config.toml
n_head = 2
d_mlp = 512
norm = "layernorm"
norm_eps = 1e-05
init_std_o = 0.0582
lr = 0.011
weight_decay = 0.0
decay_shape = "pow"
seq_len = 512
Each number is 500 + 50 x the weight over its row's rms, rounded and kept within 0 to 999. Layers, rows and columns count from 0. Numbers have three digits each. The size before them is the row's rms in percent of the matrix's.

# layer 4 attention key, 64x128, rms 0.0468, rows 0-63, columns 0-31
112:485459443540423528431518492502452496511639436497560452474455489461485560481519483531563500532458
111:361489508617539606504594518523447444466544540515504550504449545465441448447555477442486514457493
108:536492400478546459511501506472385491472460477485539554541500511468460524494460512498559528500433
112:409500497499564439470541453438586493556535462523510537521442473541520350499544498528554535601494
104:517466565538498513456527505454550416464492549542538492402528500451467536471508494554455515610399
125:438492424495589622632574492451472570508572463485513531549520394564447480577490494475610504569578
114:550457469521540490537537526441547451477417562482518494520416435511574520434571489458436630548528
106:458495472513513489452563555481548450398523477519542487500589484540438487507445530442522458546548
128:473518463524487420518392497524455481533507548506507473512502558542489522448466586463521464437519
101:540558501487481543485563472493441483575538501496494510487432488465483626485503519470532584541495
124:602469476545562411428456459502437517446555507535470486545478445535590419415586428487510562482554
103:543519621457462536556564534471582510346579542501555513462526512441511539526505457420538508473435
113:501556571405522493465514434499521528443422387530454550527479527500505460477518465463578513503548
110:460418563524580445455519484396446480540372521375494474534513579525450490514501473586497482517528
105:482482404486529582585590538464464470458367498555517527502434554559495550503494460537455413467462
115:499460447599500531472550570529585463429519463585456503469570473431394550450460524540495608457477
107:561442493383574579528553520547467411538521488524469526411482519487533498553464606555514489506487
117:618507479502540451401527522520444485493508526520503441520409483422537440513432466422505500534506
113:547517478433525482539423448486465562517468493490387632510531562476466495503529538594576447482476
124:412472558488536516460526487498367497398457422488608440468518482515469498494415458553526578574494
111:481530522499408454568466494462544540508505527487433540487455539559446562549522487534577488526529
109:501576534515474502602376515472392427476547563552447434528445395429581406493533529584451500499515
100:505468513498404529586623432548540428541486532416558550504477481599551461452438535486479525500531
119:485511511515613535502517605454435464470483486611569484502411424588464497491538514486456551433628
129:539602464507541472566416577515415595482477436549476453530604560476540489569439509487554533494512
107:541466546544524501540509445520644466518496443529372570553440461461521585538565523450550421516453
119:475526574477529540522536532430356486515526480450505491522527432524557496471431507459505459529498
095:573580465537455522534529498530519511512568430388550476486513516514503492551522481535503458477573
119:488568431404530618501463482414404575475589514507464494532502541460519489513385475461518462402504
097:456503495587488520497475414519463520482481459554520487588486500444535517563620527453422550480518
125:446559435477564489398575507555481560558496474534434515468471525467448453542488529489587524551502
104:465431519563514468552541512469432488378427440440507505498543461531506449507505433560526569596529
096:580548479517472500543469463495522428452468517480553582520451538476647539443527543545417529485363
079:434446478527526458493570517550450537394538424485465487534535467450472543592443539464670533554457
092:489490570513578543666440501507438526549405458425383499516491523571492482528509484531499360509501
084:473504482543675484511442436537393580489560493473470518496467452512532431557532457458537496590544
081:573416573575485472478552501469514433486495510514506483438530485473584560506456496510479443504473
093:492532447513478549619409529470425496469415453537561432565640405576497451453476478533454499495517
086:600513536540457432496449483548629449503521507532504440472482573467506482488544613557487443443491
088:507504448470567482506504539552441506536411582422526460556521440528483419604466472432456450527498
095:500415451495513590548537572435481472558485495521604569468537461467440505540447473495564532533525
079:532527450516474496510460520562485513554494665428417478501499473518558445576437477549441590494484
091:543460541488415496489481540487468456492529454500492496511430463506598485613464481471511502515495
088:511483476460494452583491488542398507503539490479552467551519518416590406510443565555514487485513
081:566552532415483484463396460482451468555518421513443509497460537477425465492486411515619507519532
084:518528450399555527448596487497590543476536504556509467418502422469428513553449589393520496560441
083:476602461519560554430517535520359490449495525501460564500542488499517431446527578552494518442614
071:465531543580479475424449527514459517461509437464531552559570495538509551515495421532563484529472
080:479418496586489531484487420536420585519449556560520534549454470460468590540555488550504503437431
079:476388521516461606484517495476538466466521453481460441501516627515457558517406522508446408457527
080:526466510528421453505559463520461524495446514571567474476457431459428424653473485477545474455472
090:569507456517537458475489567488441466470495489491488494488440528532510524432477537563424440424503
090:471593452527612572475564469505450547530521411596433488536438491495532412544556486510500505463466
087:490410443548502538478487496475674475462455435541527472541465496574449491430620452583502439466593
085:593509451553511573415525524567562520387456489525543526482530468477447505488496507536393563406552
078:552600507452484448554525503523363538459448521409466523492482567523482444438487419487399457453547
086:440586420562508467513531573520585516461491385485519508488507563461382497562530496511498536569444
096:574437439554496613498575421473511468462527451552597484423540568420535592567520496524548521487485
083:516548433459490440436540469473508496610573539479432598582464540477464484533446499538590526569497
091:501443454464427509522550499512598497540488488569497498519404514549539481514571425517527504516532
075:396453466417418493499478461545506471490562549493528612509496454493421422488499489562558467602542
093:527447478549510481474550537491493529487462529523483468482459472458434415527545490542646514449514
085:491508502415506542505420441404513419548491472519536450476534568540466496507472533481447529460594
091:440462442517614516555476460482435519423447510459530516513592449484523536445548493565498589538522